config.toml
hidden_size = 128
num_attention_heads = 2
head_dim = 64
rope_theta = 10000.0
qk_norm = false
attn_scale = 0.125
init_std_o = 0.0
learning_rate = 0.0017
weight_decay = 0.14
lr_head = 0.00492
schedule = "cos"
final_lr_fraction = 0.0
train_tokens = 111800000
Each number is 500 + 40 x the weight over its row's rms, rounded and kept within 0 to 999. Layers, rows and columns count from 0. Numbers have three digits each. The size before them is the row's rms in percent of the matrix's.

# up: layer 2 MLP up, 320x128, rms 0.0572, rows 212-218, columns 0-127
# down: layer 2 MLP down (transposed), 320x128, rms 0.0572, rows 212-218, columns 0-127
# gate: layer 2 MLP gate, 320x128, rms 0.0591, rows 213-219, columns 0-127
up212 085:511526525479515464431503492518497524461506417479474538464506467481489451427483541509493496501516465509460489500487483503489439535509517478528428604518568552478474524470510478498514511541432558525541482536440493491475420535553501480473478477407514511475533437478592505482546555516377487457564519506511497555460479516494498533465441578587469454532478491530457526475439499561442490588480
down212 087:466478543550530479466585551501515511431462477502526513466571472509491431482399488550454511496460442411496510483541502503456526496511448473522463547487566467534483494550578486501506510572447533494537542506457576503524440521604493495518508442529537542491452447491534487572497522494514571565401549578470573499515497508485534506510543489530515550478459512523477494458526522525528483560540
gate213 082:428462430523470493532562448497444479474564487481536474479520588485536531440523533520433535560509458465489487527501470573528534482500518535565489497488481475474469494531583387458501438495415440495473569525459543509519521476529467485485461501560513520545520500550463476491497485577520495508538486503545382559528401468518490495485544452477504440468541512525473447477446515528457484489475
up213 079:535548496432481524433435499519568430508474507528521457449558520480496490449467610537573422549545548507515510557497484473487502484553519533588511558494472455474530485502509494484536489507513519504500473473547475518443461438461545487485459487436547541481487465444385535472460444486503526532506454486472566452457495504498534569480569492502430558421467496528491546513483483504500507480583
down213 080:505521508516573575510506474500504458508439425535586536576544500499463521491486482448534498522491564474546521436502483524490541492532467533531472557514498507542442447487603518470468502476533459569497491467528466438525470472578427509512498523470523521464527603472475543524532534500616528522448465524518416519516485441473513521535544526525536509397519536494533548572490460535483509472491
gate214 121:547395434544513471492521549513501440492508460480461482473516515507435487503438491520473487544459439452490467540509519503482429552499463536483621580510527494512450504445467561426511479454487454517483527519541491520506457502540531536567499523487533487477466529534488487452547537556501494603536481507465459460487527548515409495514519514531482416490569474504528476439466604490514455561491
up214 103:517489436480486507557459513498417495485483487548522519481536512487489484448481522556513496454509479490442465465605552481531493510465515493522489506521493493545511535485547510391455477444516489526473476540480512516504450580463528543470510464495612519498482528496512588454463477556456562497465412444606447474555464560405515543485497509486511526522537543514529533432463565502489553562495
down214 115:483463497440542456496590514508457568484513508482521488533499515515551402533475509510575508467471480531526428484466526487457511473460488478489436548499546507428497561407481471597518518473457527384530525596491523528589542526501511547477512455477545503535537524506453566498472481478484514495529500499513500505515450396495449547585467517481452507548484500471485454517467503499543457507565
gate215 097:523525517518521549510456499491460452502495499481445589383534516525486527480513526502511471615514508586507485475372467425510506490522428519477445525459485520497486497561481513486486478545563467519526482545502509460530514464511478474515363522499516496479520490527434566475477467419515535524558480494455521496490494531566505440488501530459460479486498400426471445483511482525512485511453
up215 107:504516477506461569487499477459456454469526423438519534508545508437516517462488518526482451530521512507537470509560526553580527494564507449501490608501487538461569496499406522515466496501508448488421458516507468520481566537535458491552498495515494490507556486560499472375495463428480559452455436508497454467530424399503516498528546458502437452536532488471501521500503565476533482526544
down215 105:376494542512573560527470470504535535493535509480540469513514498518504433484493481482465447501576452487605582529478492488550508519500475514548515497469532454467523466512488461498429451529488394547472496515492493517489481563520549457499489573501494461489568543461470458468501502466571517482494441522500455468533452509568449471510618442578495483460497496437468456512469468509516533522441
gate216 099:518477505502528590513570516505609564498533510418526474547432530428489510499529489488575521509490480550480474564575474433499479491439521445462533488544473516412477481437521516515427560475469525448483520445448535550544514498549452519444578491535535492449464504487520427444504463517432540456509486478483437502500508534487449510550485527502549524490478506557498480520447480472465539428489
up216 104:524631510408501550550423476460540433444464473424505528527524524498537493449488449468532524549572494523563512472395478435512459492492512474503463540519514511460483453461501473451459557506461444454494462537485477537531546512466454518484514525487511463482488490462493449505465512558486550507460512501573514534550471489529539458555499465519478420533448529501484534519493589498526565554436
down216 102:508452483507444563460554463570511534482516438503508532517575493478487486520515464499471577505454455524477493440511510448519481554463588515484483445513507438499555559407458533442507503473525513541490487471577483527514462466516547450501514556469497501510463505473448476581499456488567519569476579480466426573509530438489551530494415544509485479523548444490521542488552504480476462412540
gate217 080:575549515507456429471538467404486436402517507519546510477534497409493441541535472498527496515477514482503507555476496473451581536438497443535514531548512472455540508493515494444500494482445495558558491532391513528470456517468532454476516476484537513524454484534483466490495497477485494540489510448526540493579500460510505531455539495458451366489461483444465563546487506539525576557514
up217 086:515599531442547433471552462462491548490469575520556476508470546459470469466565495496457488475522566466449513610506499492393503459528523537516497533498507509477518493493537482439581526463491476499434436485441493475462526448521544526498483434481507441459485466526538465490474511508496536551465498531489532494519418512506504484540478527562474578463439479452470554486476550506520574458592
down217 085:538518471495478486514463480444525555438507507540499527531491490520570442490497479528523474496531560483498459445488473517559497510499480496546487495512515515523458486403502560428489474551512544604461479509470518491537483512450463405532536476489448476506504388510411496445535482587461584525472531504490413446512495481452588493511484506516441459445460406457460528491538517543528476529529
gate218 095:484495569444493506478489490514507491543464431514479491437532526465512509464569501515462463496540526530543488534509444420472491425518541561542485519425447474492509443569451512518463428511523435539499467479543416447464551483487489430426536557532417516537519421489473494492501469456492497514544511511468554465474528497497531405550488499491528588454522503509460480545568479457550471422533
up218 096:500535536466508523631454512473421553448551470473515404544515523468487512522481442488562390511514521491497490497528513481539438542478518487486520493486462390552514459515444521465493473530535521503486556573477547512570516474463471433577516514534513510534544429480498524516545493523429525522477420486575443472520488473452521510431515468555479476485504482519474497503436522533440506520522
down218 093:491463431528468474523452510494435390546537469527525395489568470484468476463518536514521492480501490493520530441429499447547512509528477518481516499557494462511508427579435523457472398464494456575474526469470506565448503484455488476513420496536485489457524545490492476531516507499498484508448491509474484460457476554454471485472534590521456456534585507465538440442526590511522520523445
gate219 101:528485519536448508553455470488480533478472505483508472472489521606559516529486423491543555599492541467469470436503519456480556489484443516535513524552462541516508480496551543563549482518478501423464539516504570479512503516550475528510462478523490547587545487589466528497511468501561507436483474462547381524498422452519498474516463462489454457539550489558510529502401495486468481556536